{
  "num_attention_heads": 16,
  "num_key_value_heads": 16,
  "vocab_size": 12000,
  "norm_place": "pre",
  "attn_scale": 0.125,
  "init_std_qkv": 0.0161,
  "init_std_up": 0.0161,
  "init_std_down": 0.00294,
  "lr_head": 0.00394,
  "max_grad_norm": 1.0,
  "final_lr_fraction": 0.05,
  "max_seq_len": 2048,
  "dataset": "wikipedia_en"
}
Each number is 500 + 50 x the weight over its row's rms, rounded and kept within 0 to 999. Layers, rows and columns count from 0. Numbers have three digits each. The size before them is the row's rms in percent of the matrix's.

# layer 7 MLP down (transposed), 4096x1024, rms 0.05, rows 3448-3502, columns 384-511
097:535505587462518426567487538455475529443478505544506513508562404554409496532541522428569516522538488486511496499546459541550390437488507478630407604578392498440552482540469486497400443515509505486590465409490480540563493480506446561529488492529538535460499449511530455445560473474468464446424478444482466424495491418454501645440480365445507527509503460538500453475690591484503558553490
103:420458549531494445578456494459547531521526484529525462454548522480397528525540429581502537522459458527505495421452561637513628476541594486515468486457559433504421436501452548475428545524507489509531525458582567464509537527421584459528503484522521454469480593461443436543524578558537471491489549487498573543428437528485484502519478590551592532464435488550582426425501437509498505413565
090:452483414479542414531563470445499580467509560378516466400510518504483477572482361483463504466443479493498434577566537533479521515484472596548475526539540508484554546501565428446502507575610425559385508494499448530533589548476501443417459587534497495579510507564573462439542511545466544460496509555525514524494437527560511502506448518547525567488551503487427490477455557501457570544430
131:548466564572541421510471571498465419562511517517442448503518490538559478480430384377504512426528483408616521547526480527530489535437437529510514512546559535519526588444472506434452502474462461581387465553520465475482488510471492567479482592512521499561439489369566533594467577477401459528562569466532555521541474526554492468437489475511480544573484468474494467453505541409465509383528
058:536494489525526449578572530539532413490450501509540486571513477389463476511480550460389514467522527456567509600416444377426453528408541506499471482562528475515510556602447543487391603547481402450459567565480491499491540483525492494493487483515519486510510589549486547437502468492615387569456474563462611534506522520485426508477424498541424457394466473493498530437508431530534522512503
115:404460510473497528537494448471566473501470500463447567649464517513397449549411542557452543510523424477471415492487577506445445465528543468540468551501425450522522458393484533611487493506451487567485513509505568499517471541528476548553477581529493414553502463563448483395578543532426500541501545548503462416486555581407541589541452381509544507377477567492515566447599512427433539491490
134:506523481569456442589415488495450566499455441459483528549506371418538512459533412577550513474532472513552445372505533469586520642542525466541460473501483514470424500541482508473403496427488485558521478402536505516571501506555393511391538591539568547504498435503473511487562568462527515563443505523437546507443546549514465481603504488528467437502588553476466512608539433488430499371451
107:518519416490387585417538493513532626581421532475567515493471532503576550468417457431544524428498584468546550531467469499541450533578538459513496494582497493579538495618483575496605499459525428514539473429472493521537451490496448498479585449444525571445530558433388397556486603490477424472444463422504423568525483490483546490523461476600501545439505571519557450445491505497500430492500
088:491569606442535466549473386533461409477494465381489460488491469450481640463457447498516528479357606527399456482411489481445482451388578541484377457540521487604524494502627445492541521449426567509563590532530553500501576412520483517472513579526470526492584448490486472532471484468533426501490463572591383424505540518428456478534569509493511515516478450478553626491497519400467571472527
086:455561474508507476615537415479489529503589606485469442480561468460531527475497510451559554453612496579506511597463508488521447487425477425488571457515561536536576529564528510470473438587579476460519510487373493424411555483449581425401490491447546515570458515540492531490457395497426454503498508504591529520432570483502512490375502520522543471502441533476513498522506540514624457429507
103:570543471461448396551449534527495458542433533368535514502436499559506486558578551474456517496439496553573477469438509497487478640484491418544482516444539503514441530530514525464486499482417502471546505522520555406513479551439441477507512514505484514496544534490502418477615546502461542562482605501585520460397514504462555533552549534549486404447512588537435523462457483528563567511539
084:466500472577467555510443550493596532472589436518441493460489393518504518533589507506481527570546482419463503544557481367510486451406514442535533607454482559497441521609576491496505557547539438549485468519471502604451525531573532588549509460515429568522541521453523517449448429493479596475505465511450491461445553559545595572508468414542566560498573412442616443523547595467463504459480
073:490554526514428444579539445498448573491538544544574609433577534482553483492564534496518503474498477408453446545548489430435476463406583489560504518470570427486495429519463526616403494611489513630441485454475557502462558476491467513558600592572527415455437445549561539443578538487475507505530490460486456557557465491393454549425557489454499551554489546509463480589599534560530517437492
093:560581424457522407421489462493543545472547511503583537415552505454558508444528478499508450506567523532515605407482503505553469453533536531581544453574532534679512525579497534518563455495538537586455459482391477547442471531500516495515473577444450528397490580483536428525534460468548476556447526602526445474485568537496440512458452482589566498462501586468477443482507505525416436507576
123:471478505481509415540521536502480522521449472502531453443425422409437394557484468525465495450511453502488503570434444495499426388433457547398532434524510495559535546501554511526516463476460583574552489548502463512479576485499423617479578512476521463456515563562468571547502512523451498471583547466525439500371477529481367471411492532576553544495451534500480521507559570518469477535421
074:561615527606532533484548515461493462526481421542454453526493515478535499511392529449538456494479464527521442397460624528524470538550478419541513489491518543443558422416550510501486468438486511542499432560458509437523420487501510410457419461465482438438469499450517504568559491459520536508462495489568513459540448470546517502526418574492547529579531521484499481544447372536563497419500
104:439521479487466542498521513484547474562541589505567448438531491477470553496546527442558473556513424527538529540506507423513453543615518521441512549475578500559605494506389478450487464409478469472444514538468497469606464512565526465466525499561447505398499421494528452503483542415595496461466533367540603449500488474592505468502402526469601487487506483559567435426498508483528456549531
095:577515469465475475508581466474528474489507491463637504455466527461447485495536485565565394513462454396446604443464552536549462555569525538515508473415575516559504473500403433474442466512458441474439461435469465468472566492508453466648575513472522554520632507512555450474544460542552478581487473422451523530574533493581478531433475558527557410491555479570468385463457524490504569458442
132:558576399498518521608478348564489511513585490497523578553496527427483467416516501407495554528517466469457492606487455452470442394519510516524525556496533466469531515518497495445592443491448415493509552543513429509499521495478464508482504531450538450541484493534473528402495497469495547572536463486531504430449508503477510473516499551521447480495510514540565394551524492397556470471353
042:496584512483490581509469460528520444533515477558410481483541484514474478532471487462512452491521422498467502553510455530467535592589522468537489504428485492543486496403460465553509465545473506434575536462542532507494553512506476451527430556552462436462530544521451571516496468479518538543431482453447559425472528505454561584458524510559504441586444539476544507561480554512495375438547
085:466566585518562489475448549499551589538515498492461474518545493417552444540495484508477462509494604578572463499614539448574469552532551461608438532457584624488531496615513533478486472548558500531484500495493488565426548494452513545525541428523463564520499449484422515531497448425531503517531529442509421543502542591510507582369619547484538526458481506512459534481474503547410467473542
109:536445536503573441571525418530471444498520489479438508466495548507531639517567541516462492490500603496541518440459555502473526468479548502525517491510535493493567554491584443498536493493532514544580509447467474505529740548578484453514543501561565572419400500454538499491537538492469604466456482531561451519503399523502460458452518568581464494432478463449505433432498504418593614502509
052:504470452522489509444463465489573515573471480377527472538557595476532445572496558542388449528510533500457441418446440441496504547457530576454459451560460483483518570525539598441530521454590455556478469430577493534469500603483531572569468486526454510428438517474477506523506410493442498473520506569443519523480485537558491442481532534483518444497562464513530464480414558489530438555597
106:525511488521502521482550491499517438474470549493451479478544522458548477459475456527561446488483511514435463475555477497551530514508483475546516543474511478462405516380575582516514487437539435541484439528536534456467486526603548343470557550457597537494446480524472527535456483445545485489603502516476486458609520457505468508512500544515503482551561554561524468551478490622483468506544
082:575479533596505456501476450504436522558480447559513513410499418541482600536626489551457580528627441529500506504544515497420460478483566533490454516522449427459546429534515472515458534477624528518509478551568406592562499455512579505513514540554586462481494415498523511468467474584515560484545467427494501526437500508512511406503520614404566498471483534475488572590486364497451453422487
120:549509535496516478545526485568474466509469477403561539472443486537534413568489552510441500517523475533390474481477560484466575469370490436487531403523467443461604460465436484534534587448532534464519544533451487478425580578583472512588483595584569463493499566500467645564581461420590422455548434492439475438490485460535479474492469541485476611549462536446493421525461517492552441523452
123:449451559571514388526616490537472545450525482449558471559468468555439572520549475525569587509546540551552504462581512508456480429522464533520519585526519403375555488614566495428577497502459655432601404515483487484525438499529530443540504488360513435493470470504417441465521398444487513651466496485440425501479550464512589492561547520579609462463547381543485576478492542456444483522469
115:480508639462557489488498540496520501446532571526591498557516456578459459530509443519503558483473451469472531495505420488506499454481525504516533520510509546366560415482422544507483545513454483535364489519489554536533474410582495541466472548558528530444442531505500491535543490545568497543525396485509501508483491517433367694481468600407498509459395477449577520465553536518510542440571
058:467508527471510510529548396466537524507580449609551518502556502557485488579458487456503505496553486521563515451542511444530514464502598564499408512469473587461543499531543537458408498404480527451537550591529506429516471455427540446468561491494516634480463556475497560436529497531480559453541461558587572534474594597405423545438560448527471487520470502519432507542549521537523629490520
117:554457432536613592521472555544497507545570506540523399544453416489486488480541447472508550448551401458496509480611537573521649455477496524470515604548556388526524451534498497456519496542469529461460454459530525530526486478529544512573467512572522449413463529534458496535547438469574490478427432506459501562450509471472446564459501485478449528551448508486474486436549446554499563459393
102:543541579619501453500560462509406490436480536481533469526436455423515524427477449419529448565460440430469586492509422433469517449505537523555502388574486503519490547498518493489660487404439491507553412558581494443522542576445496424522409510471414564439444543586481497466544469425480548482484486474573528482472404359521449515604505543527491479508525502592480556462603518564499466576565
130:404522634564464427472513575509576524529531467516559454491507520511514476479504476551459552532493487470474488619486527460482538614521500472439440588471490545470474497575467448456490362509462487483529430546524469561550380536477488394514497435480491539500511509445461500426508429589467529471477604463472563439360404519456517525393455497517468515515563600439473494418472558464471566545473
124:550537588509562543512542515542542520528392474517413498545594555498565554497567468571497503385483437474485492499569475574502642572476504580544551489538515539562422463463505498526469460513523536503442488485543495456496536521425496458601539515492507460467449486410551505444558439542515496484544540545507572487425392554474477401516493522453449530502570483460493478578482564545464478506399
044:487488527532520523475496481475529471455549545516409491478494563532494517513536486516495526462446442470338489515507527470491530502447575575409452404499487550531556411427545474457529476457526406477466483467527487470584481482416563497529530507539571428507484421585425471470524472466600522458422483542474479491432453435504593571465520529478478474431464519501499603506512416472478477469535
101:493479543556465610480570538525484470451529430507493526487565514571506425482530588381482552473492436508429462428468421477489453456535472538578512564511504555487573473514423505573561466568559579460499505452478363529541539458525484561466548476539544505454430496556416510502497576491519532543476521457458455455492404463509534505498491553371537609457474453454603491414444481524544497515555
109:547543512496590515502579520436478490527424508448564426531522426511520531509616500535510536497483524518519445567485448501525545508501533383561522545468535431570456502495498502477574506527421401451527535531562537515514518446425508598461469497476534514449565630520547460506497495472437542495508430494508460420452514505529479527505559438525473468560480532508436379518550561557485609518545
080:500473525550457545462566417510568521506526487532520528486502512478510458521509430539605529427497493399462472557565502554451498502517517476511555492514574441538567494470542549534436610469512457518568450494488558483402527546489520520489505521555449516529522561409532487527473409547410483469476500563574594501434555521561566566465465395535475545559489500434567500516478543543447424445529
145:560606512459509473493581604478466525490503569574382568516601530552471534500560555465506484513554493480534523496465488495468495480543504490417452548527498497531533455445610516441628440463551387486521455555503453480516525491462510614446466474545509424555432494491442479565463460491497541500564583518513548488532504579480499540526486543477350550489590453554483548501481508492518514529461
051:500423580488470487497511486422529483536433465555516537553552411495464469477535473482363435464537527486511484438382516559469482489498603465518475560521515568511598453477495516442495447476585574444542540447514470518481541460536495514613471526545510449482609376578487558525555602553555532556479468499565499516481435600441442570538465451503466511564588505486487430486568479453470474471431
109:491472478535568555552545462552520504502488431552548515491548436516515506492420419453372487514498534392434446487449537473388486485411581493488375494541468505451432587535505474557519521483462466550492523477483454541476436523492564489520473514586449487492477361502518556473500471646522485444487613540528490495517509551527547622452483503473443537512487365481506461497451478563525547483529
084:515525545494538453512503492493530527495524454512524445487444494487453469434511476542582473463424420508503565475545521493482447578481575500580544518501480388501518556501506537461415555441430519516481484460498469515539457518483524428378479528519447508564493515541439582483496515483422401571509504536528454463588503456505496595454504530535502528467569520513445491576604515515508515542563
083:511437473384463494497423482434444473434479516462584514521497497553589629494523470489542561457495459603493461524407404471487534445536505503582376475513457461459593482493404517455426401468416568504557450508554394524479471529535529439556463456427475526554475515453509421566440502432448489509434431469494554404438592459457453486573544489509528445520492449510584477518439454540485495461581
120:455493489407502484456448451431540564513523598498559492451611521449491574412394455546500435490577580547430474528464480542510454573549558443501499428498542393547624513434541501519533472457475440409412480522518519526455529407528430423501516541553526502563462484519405492391473435499430451425467518454452573516490550417480569664383593477446566454461432533504573468473556468374553550463467
134:517555411445391461451452555526483438561475498471521537487468474514451512428523486481540475569513525478536539476496583529532528468521508540524530470501554467476506498515449570482548529487549572435511466422419531465522505536520480482438441549534483598449462556476436400427546432539540513443515455427574494483469512434367501509611494471527540471486522550522431484417529461422518468479578
064:473501532542540493498457430400606427485502494397466445573537501552481552560563446517528505464584459511507488529548454477557444507533473444546480523487511469411546518419538487509543482495563467487539460500503473575449633462430543423520402557483513553514510506494483521534457489532491445521492484527506499534520480505416467461531550575472513386547527464495482483512529552444515427483446
110:450482534497513552545523495507548514518484492519500481451466488568448386416526509591524547511451549535546505581519506497526516418485517491501495536456477491402497599555424516517562492476477512468479419460464518500512471539610570473478494528513594424485494595584577470437478491547474352361463450500582509444507531564493492515454424492400476452441509532488559487478547444524488505567526
074:524582540485548457470497411540541470498460587540535491537455557500528645525538457449477547441571531513520606401585539530539551456582562471520488550538496382425422462488457507515580526504432420485471462568432532508505425414517457495469503422477490502463404438614555479559506465483484562503562543460441583500550503473596581401511565455387458500477468465486542511561486530531498461322535
053:435511404496488458543459536480551476614500463491589502596504492509569502574491526531439530480559555575563546479531410495517474499612437547508581484464556509519585509490600475530629537475479588490510525524539516423505538531535521516486540541439545537404503496501436495493463482462505478499519451511482407494418483556502454516447506476537482449467453498547484568580447423547493497464507
110:479517379548574482581501452426563617483471408517473525462567553512376488445520431537494517507480414584437512447580451438439483416529531562460478480540702491483535379652471514535468618535546579556489507497461484507468504538535445491488504528462520583466480558519485523355484551515608417538541602541493552473409450581545565516508445482457464482459530465502478504577501467430502466503540
125:507531470481554499587431555469501541452479420515572510472426471497505558456460435499508481456483505575493546601579456563530463431478490490472528522519556620456497568570529514444537638530515547536521478520422452486454528459448421504511463467536457546477471522454559460519409467521431466442515590490622555479480474457536411442531465473535548491545533470622479631471463456582620574516591
060:434602603476505537546529513498443448462549560424499502433550487518547546585533411481588579489485476480503499509504482455453570527443502444534429397508558471437485525428488541628593429488539495509489549499508517463507483457574495551443545545511548473562505478477599572441523544577457488415486561498519565424413595478515478518470575545503548436503542416478583496487441543473488479492583
055:470497564531523536560566519570468499384535538611495557550419445471473531489593547580506520426450501528400526573491510529483518533552482441482462526501525522456571523486582555391463501491492521411436456546542421496493540506484475581476543517384457508479480497489539426451591460477509597541408401581494482541474469494552418564370481461614411450545666458487502540506484496525509604435553
080:422460491456471464538535541455551482558527462509446532525461534433555512542473467480478502518484565524611520414506533600621491458434454518494437477540568454503554531517476489452515429423420562534462507507497539450488437570447581527424518440510470583542466448458463454532429547591602431520555534400471564481432485473548437521504470521434497528587494488504422563480556493435482484542465
074:502552523511489480478488501484449545426468513461492510472481539514446457421516589356534485537550525466494468461472425467513451481530486469528500293639396531474433565611624432518477510553482519490489514547491500444481488492445463463519448532453404500444423550527476457604563434581378511477467490527569505456480490559578469452479522524456450471502511488526516506462402446531460464544510
130:458536527587504451542541486520463489414508576526504582591472449512488553454519522510430488598459413422448531411492451488406439555498569444445589559490527488457529488430466499572462486517520522458491448615486504562402509546512554426537521538515534560496504598430438470512472512426511490567510513502487584497486476452504480485483452536630433530426499555487571461478418514422564514513498
# layer 7 MLP up, 4096x1024, rms 0.0637, rows 3449-3502, columns 384-511
099:578521460511516536472504495610440534425443463536486490441477476504503460517504575454528465556523356522512517492450467515498442458476414556431584424333525435565518489595455559501513460512484493458357455478530516506478488637525527560440480555494473463505556326584530540419475375437504580556460520433519451538521610519540506557564560497483409441497413482489470528498459483448497587445486
092:488543538477439428539411501532518457529520517543562464568560472488505495476561501515550468580457509452406509453433423536494477519440493481297486585505528532487573430493476494509420522467395469525538474533507564463431507406499456582551509459489557352431501509519505461514499522526501400441472528491435411455534508507481478569520523497508358495473413564535568646474441539530541374587508
132:519475514460549544485483512444567545464511415474453579541482466460452524500550455500541543534591588478490542526603573450505509548477554435435445515441428518454498477581505438507548517484465454448578517445493393540502495470452502458496482506532519520471522505497449525418506465465554496538510459458436476456461484553425583566530533533530518483518519502392563539506573530548541517482520
062:457537458506469433359478489489574522535461432535490581506444551518488520474584546519493480469504552536451498453487482515514604539497493503557456518524527514570515579501438604465569575485448470521486466518438477568539484481497563545421419522439470582499450479450430427526536447559535538438418533419554514524486455520548570549533512511476553531573417513466473573535488494503376538457464
115:614529496427499563438484582541480516498499465548507551391526496503564441470611504514463427519346468582493577444417474552584459456510474515448499474621531481448453547509456515564418461494520437492449484491517379501482487590509500412491462436513513591541482392528526567573468447540433464450481477515402487425480544465543494496521494527505464492532515480505482480548520528514506493429482
136:547575620471561497518457545432486500519508593469498537460512570473494435539544472545584532485497497431513525515515480503496463508467492478550530573464513523524596536436489545582574519530530521488453457531431507467517544503469507453466469527483486455536484491468516587432497578488679556469491493503502469476556458565509532410431577499444593549416518479551491534481520621524559478530460
105:521479536636544481515513486515562442476507547500424554404611452467506487583517504529456506465489495521511458544503457555510495432461461564470511579436535542493511488474530505563513581588455505546508513511512488529496467507537451434569484582545453432573538412495501506494475506541468578543517545470526542509511589590435399496489517580387429527520571487548423465507468540462481490485545
083:510393530457436487539494545513486700434519568601499530394517480562578428430523516437428543619444474507578523411517576538506494550441413506410552485565445474459543541536450608490463463518520536479558500534478539572490453508575539527593562617482537515447595516569599550500512481483553527595524564462467568475451499448508437512400505495536498489532552534509523505416504493527471542431457
089:483568543506551521490444519597524495437417549426461602578527482515484494400522437463431510501417489404501419485474400493539472560512517594508527588488521539493583539495392548588497569447463591505481483383519467544580548452502472476586631531537529503376626379438456532497462522504472471550458476536465553525553531492437541540528483491468473506533557483531471538449477524440498475553515
102:476461551522592519561470522551472479515460598495531513527409534557422450408547617483500577555517536464544568572524432536498496575535475495544521463567508578481498541497524459452506550573552556510546546582500470515538533548499473449478489395538539452493414480519527498460476551495488509470593340563538541394591580513502436494582411574541585491424543441560558548510479545566582480520495
087:544436547510432466517566527508480522474502414458509517525450489450538406456512513600508466478454515469483520526535501548503494647611559518493557417539551471557594418484480513498523563621571538509487540477526487546562539488445456469509526502516496443483467531506496453528489436511458469510535445485447507488482468431479387542538497564506432401524427478565504554522414385469551533480507
076:470568520491523534428514497534533495592468494480415413525502461537504491465426459472536458528479546465538522396527491505587565425540473520446392535466561609474488617485471459456509446431523381432482551588586571480517418501517497512456462403434444519514555608497376533505465611454463551464472477491484472453517573508570522500625548476471485417499513494550474462483465467513598473583454
092:458494520442538448562525521447371520556464539545519623489454373572418472534480467446674448461453491497524446500523537514431562459444533464489520577462423506549434486427506455486405556512519458464519545471495499464568495553510455494513537511549537468629459512459491519483469508480497508424510479472525550545460527527454559421511514581428435453439446445541567434521492397473472508511459
126:532507520537439521412526499539483491447515519428514499459454536620506522571508575468507516522498485409456494450505429547561617584392501525469431494512526436427538441484443438558591536466522468424490496522486488461522486507562510470525445491406466540491445493576467413438537482490546494428499422449401521511594486420514557601516459479416498491502493485421524482472470491456450531452494
073:446504543366535536444543522521506629485507541532453538517538445484506546396622504540506511413457426480589542534606452479437405562518421410534512508479492556537477596520445503539464549598448479523422493504439417505466514554508544462541484462571463568507461559431421496403535443550579437611490432570454493390441559519502500561438606507522467454568324447526496452495477497454517525487446
107:518541450572533490424451481523510622393456493513404546481457435529432472450481518496462530482537517570462521484482455457513522397431539449455450428477482525528372549550572557419432533479518499559526454534454469448470466441492426522537545500538498555582492519506401503483599451548406562526533435589495509551504492581474558465538558470440402497521484535428520538487521497441524443449512
093:445472424525508549429478551623479554493630587482488537489558553532492428508465425535562491391489586466492469503605480576477484607433414620501545531561483499452440574532476522510429538490462506496502418632471498519573471488476416468491485498468520481467589528475497538546433481443507542509572567558475530490403615495474520532487539426390523457501468528498593532452446526522534544464611
134:464456618484429509545499602389604400502576533514503493458491499526478632588548552528579501458512522539467460383452471581552486552525532522499429442472514465526454421557431473629514491581402488587525478456446481523413526499404437471516498525585498498519516471561474457520545526509443556513468536507495514426527508433500548509482504513423543513520417476377633498456489478393505484559553
045:533537511505502423519510456460539526491540526449514540506452433526496515488472496515472579430492532523565520450520486426471418481421517530483504454693614491526565575501520500460513597434517467665481520513404417450447392558561476589564455509496537545586521418506534458435469544490519491440601507470461449529499478510474481433563479513481524594549499446464563461445482562399412549519486
086:536513488456568536479460459583475507501527486479497540486483520452554528399417465420477517477456509455504573610535489499440407468548425456473465614447509534521548529446428535530448563548482599474425448470556505500615395482586447456529506494455498493517561494579506500492469544573481534403461519528517474581469556421468500499509493503564515620506554520467583547495503483470552478508501
113:525517472467511527488500528527376557509581447465468557459496474506421407553453545498466446476479500540545576527515516497523623540527474529603540484506437488490461460430469494436537443501485520436517517448602599545529459498602543567466564586507490452504468460530563454527535493529486416572555480485525497493456530505468534462495582465453504652494536578560494482518451453526510461428527
056:556504467493525481508412494525449503463533547576475376511515425601458515499475447434537494482484474533514501537526562613505460477432436435562478453471498550494555447494574554519473532443467517428599511558544531536495459470545516497442474496495464492421558537360501513555489461537504508492484504465553547498610523505457452568548578401547582651510517552510504557530438465580440543471599
106:497488539491496460555429590486535474487463472545529496548429581468453512444516516454528541479538489436508543576518431458467482602465518473606536564550533537517537543529395522515514565484507638421461493610436491518545513467519463509533537556494465420536509566394569412422585486560465544469545550495591521438477609541517422458449446492474456480432480493483537494487474475469445566493499
081:495407487475509441484561566499521360427564484547460532517494566446472439437464467492502475487432592441493499496492418491505496609522580428518560496595451497577447541435467460496540516515477471529524490432508471468406527523541432444496435468544408554571561369533510483451549535435478541549451503542466466507531400464579519466490467453552455571460607508536530462412542565467493534532497
124:513554466553515496462471561482590564489543528559438551465525522509437491537452485457425479429477529497571484563571471499526452455515491462445439583423493550508496514472536445541605565527495507542493488472603497453587508457506453473498606449532470508440588408592556423620490539557425483476446510483476496533534557494449484463506552449449486490405559439476586525424500497536518416487491
123:555514492479488570471453549448488462511384488464460543433498604473534504462485526424480511548447505473490538439432518511524542524398513466505454423457528491606447468451418538518530506473504406471484525508454455523496468489406475445530496537603436510553437479478535544563396574580397466355535514572490458470656498534492467539544454513425547509528437565553531399517485489597587388526464
108:489537466512455528584530553504494617518478532461473533341440582591508497451490554401404571579558596485514436561538530621502424569523549502436467523513538530552531531549515547537572496455531526489543611492530490529412539536547540512497374516468498520477513509507565416483492534503514541474400580448484489573547528519526552492396465512529510578441455545510482551505467491499534512485437
060:601472451564522381470556479556474521504479472436558431526550502435490545476531525444591416514504470491500491483501447604525491542546489418478532454504523542582493475609465509480587569600484504461496475458505415530512505519496445511433457488538459492581539473495483498623555526437522567559511540451538456563482441469528569579433443560544549590454438455530457512471512488403402486533579
115:426510500530458428452514472489620523418479473472428467474523455477594508463441598483472510603556672568518539446469429453514520585459483554507482497498496537448425543552592495582462518446465480533423443556438532437528526451511495537467497476424475499528574552476563470630558564587449451519414475518548473459563487477573464476581439474496586447455552559615533565518511496486466465545542
095:439543515511489521543504533613469503494467512613559557518522475495569414602437408568541549539474577480536527521473584542528512461543492517500540502522484504504539502462453436432514540408456421442435620484558440625488490498452437486460455479567538500599463556506469504603562539587475538537446504643503552520506494597588538432483543550455474472541464471566498466581441386504562586475492
122:524498423478499585465526474470495538508445549474601532489553592474597485450532498415520492356440497517526481478452539602443461447506505504527541506420560491520615506413571509508566462488526520548507528452534418505577526475474549476487478435537451557478514521435541475540468542460480420508445647493543497528532534529519481474471494506483393501526483486481487474516481525462511567456537
124:448469472413482520439503446430596424432615547492520508445452460444509453475537494488572531507421611474522525410477458430518533432513474481499492410575453441435477512535446511437460514424487422408546478543505467570497525473481522522500514563509500504549537485546470521661419519430434510504490522439502450536552620486526444526491477528549543472542439455448510527446574484451615487481526
049:493475495430409509459563504553531474560476428443603505545488469484495526431525578446510447484507514515594613554567505463529528503532429409525533501549499401494432691528522521493483559514526519529489546514487399575392497523507477488499412511467465524447538515401588477490443516496401433563519445466621516498557475502490482541501522463483408465545576477453494429501466544522486515540472
102:466437543466539491630413531507520501514463493492497577457423495418493543449402471559508491505482520483474584505541565495442489425543464625440486478446458437467454431546495463446564449500542502553493442427500496551442467593440510488555414455482493499490461549472591490536391507480571512518458440499530463556485492497501466468529517426448386532514471494528536471529570477468544486484461
102:514452425508514522443451447522502565553505528583512459456587578477490493515526504485525508447457452478553555508507469540496424563460497603445426408542493534355527600436443435530600546396479463513455495508530458588488558600499478443542468520575501500495512519538555526503454507510470419513488581505475516557577525582473481472496531525501367542492554484637541529477453474498511399493437
087:504557452451429471477462554472441442460500518539483518510463514464532589518441495496383433572523514558536570496452513458563508469478513456538420425531463515522471552595497426437530484550494508490423534546528480519508492526545423484526551506468530540512462498577583461575596528469540490451479427470433447463522405516536433448523467512431551422478518554527382384511556432427517558526505
136:572506582500490534441474496565478519467421624510468477507521557584533542534491400456509390512535494460507511510553516379479491425487569494492503524460436579475504500521501553497585488559529499460555482495462508481416474471534478475468541550542533522503483508565513541550522511386510417654417476542543508573529472527409523486459537526532516447499492503575549487435412513551547522432530
053:410546467477446605492532445509360469512597520461580432522482593500432535524382493509436526479533506529516518573617422484528625586527425629558534452521394501543440495431493531506571485532376470507441539589563472464505416512418513515360493537441447498508428603474573471560484461427435517463407439561423386501490547415516510401507415508455532574410427581457495457539384512502490596573531
116:501517581363415410479486399500543495453477450496503476533570537521537479553575533492553480435395576526552491515526515424567516486486483434470515505449476487518519429455448560534476484487553501447534570541453560462578500493490513552482550540432598529464475515561537501582444549414443506481457417517456514472498505496502532502499520517506461476533474523477615496562585591473435582485418
088:507463471478466512435515547500512566525453521520483506571530495531538538409557453517469474538514552404424521547506562544498539474643499495500446397515580547461460515474482470496563463592521501482419447522533477461531417476539411527554476471523466530493553520489494409495533476506593500497403497506509601486520570467554503447572495573465442519524506545524536473407496491463462439480500
083:516509402650557467475427435508494498546489445488391520443550422470461470440466439520521441625502501473560524519461499532517534517550508502514540499552548434527483458467557452617512596461521412550491541514590526548477583501512531584479479526571461525559458530475427551475522512469507453451486414469573452592518468494455513533512501482477565576470415483477529535564574569462546424351460
120:520478629493514476528488447476484480554429463460466534504472548479583502583455572441490445464445376543481579414404463479540508473561513462455467494502458580514505500502590452505507551599493501490539493494492486502565435577420467524437508535414425423564438541551479431569537491466448513514529619512411523454495490503456504514463479570436437418576596475538543461518499467482535519591447
129:446422501420627482555476511533452457435521513605477476441494544474506430457418591507543474449461514498506473624555426488444474526514476502552510562569482465525506453504427457513475455482451430513503484539516357576478470465471536518521482473594588432544499533505552548504457536488453512577500475543445468535464470537570508505538529516438448609475486518415544480615520504551509430522505
067:534495461507498480514534508537405550539504496582496496409460517483398453396501546483489470448392472546552446503542497571430525537488382490526491510526556489511475481584438594489618556468464533450498510468555460479546495522511409568433554469574494544501501483490527521532502496483455491514519592541525516528480466492590505592529459407523445566417431498551505454444461422451555555495532
104:504478513484478495491541547549480446569534539544462510629530579462470378527473538492480514516557439480553541528533508537468415554483502492539446467430549502525461513538462592561496461447520559529539515484501532530432575452426448459539518501518622473467599487550506524455487560542497558490401494507472592497516477494552417460435516468549469571460514386446565454514464444527506512576400
077:475591419519551579435422508553464468524571445502454595499417510550526442462490530499504500459442477506435492510459495477507512557476424563435552462496564526465601534477506393489427545531609438495486503533573431477509495558568479600526458575466554522476512522495592539487447487518491568533476503498448449568460524471476540520493567535544544505478482497468550509551592510394552467472427
056:544513491567441430488433437490418502363505473558384541408537502551411513450561520501506549517528477450500520541516549515500614489334448557478416486501512581513558475492465569509458542430502521447502521496411405472437434536476375495532549445509471506529390465461534482486523518523580562595494563471604513499470533511496489495498516511521517501509564541487519347525440529569433470463515
109:566537522382514455487532474519485521507453446493563456469509501520557506493540487425450493464462589567505471516497533483456439472476513464522465520591361528502398539488504548496530470439444501493531489456573455523562455507474476584561556492391501504528474575468472559578438423540544577449527355473446453578515616482439524596514577467454506490505486544501422496493393523467535574411496
127:514456599522469528515580341526523467586552476580480550603598613534489511594557574391480441525509546458506473527471560576485480504465569563551414423461473467473503486520497525484513382628479469487486584514555475508517497519590596487569523657429469446531613481515409502520488472580498530519549401588454413526524485470475575542498581526492494619362549492370534545538506529538471549453491
061:473475500444584515470568485499554579523477482511500572426477443536497551433513529441524528461551486443502532463497416440437566427533469516476529492538423504500419454534433508397448523510534483527508499615478461541380567463551495484489442440509522457450585498507490403570516451440564431629500401529530448484493464565470487435505471440550476501418507497516418564576471453504484519456574
060:514642369487588509554414530386559468576472480483570515441511630509546550429396503496578486544527523518490473423524538560550521505446527527549547471470474441490415540485515438461499540450491555500567509569496496500529512463493521396456523443539512471543517475527499523509435505529441557488599563503460592474530549508480545419556471559460645569496525543451468546506521606479489425520471
082:561613466544503524457419469537495530511468496523566529476484505625466516595520419522477486429584509535448372526517453446415509565573516460518508551457501451533465478545480532471465461544539486562489519471428504523517486385504508429471512487457508444450481548465460514543559517518457520576534481563503426511543427628465478504477527492527485499380539453529489485583588448588479554474465
075:469464484471446553470553451550562601538515515500463520373480467423446431516323454435499507532477492455411551454458551549450490406554591593528484490527453436573532476446611590470460522450434513528438479436460471436448646460459523546435469436527524443524566556491407510559509499511484552471525433489476447512495486450533533538452565502430483566613524483468518504522444593511494527456508
118:438514533498564465566476495584587396474496486486487481560507494559487453461433545456523475471541501423593454549507429464468540434453496547448396502558454498499476473489504586550409577441487494491469450565547478520479434437476582493556464406534559491438552467461548500413540432587515501519483450538644606459429608586404405489512479476609519558454475459540529503499586490492579525521538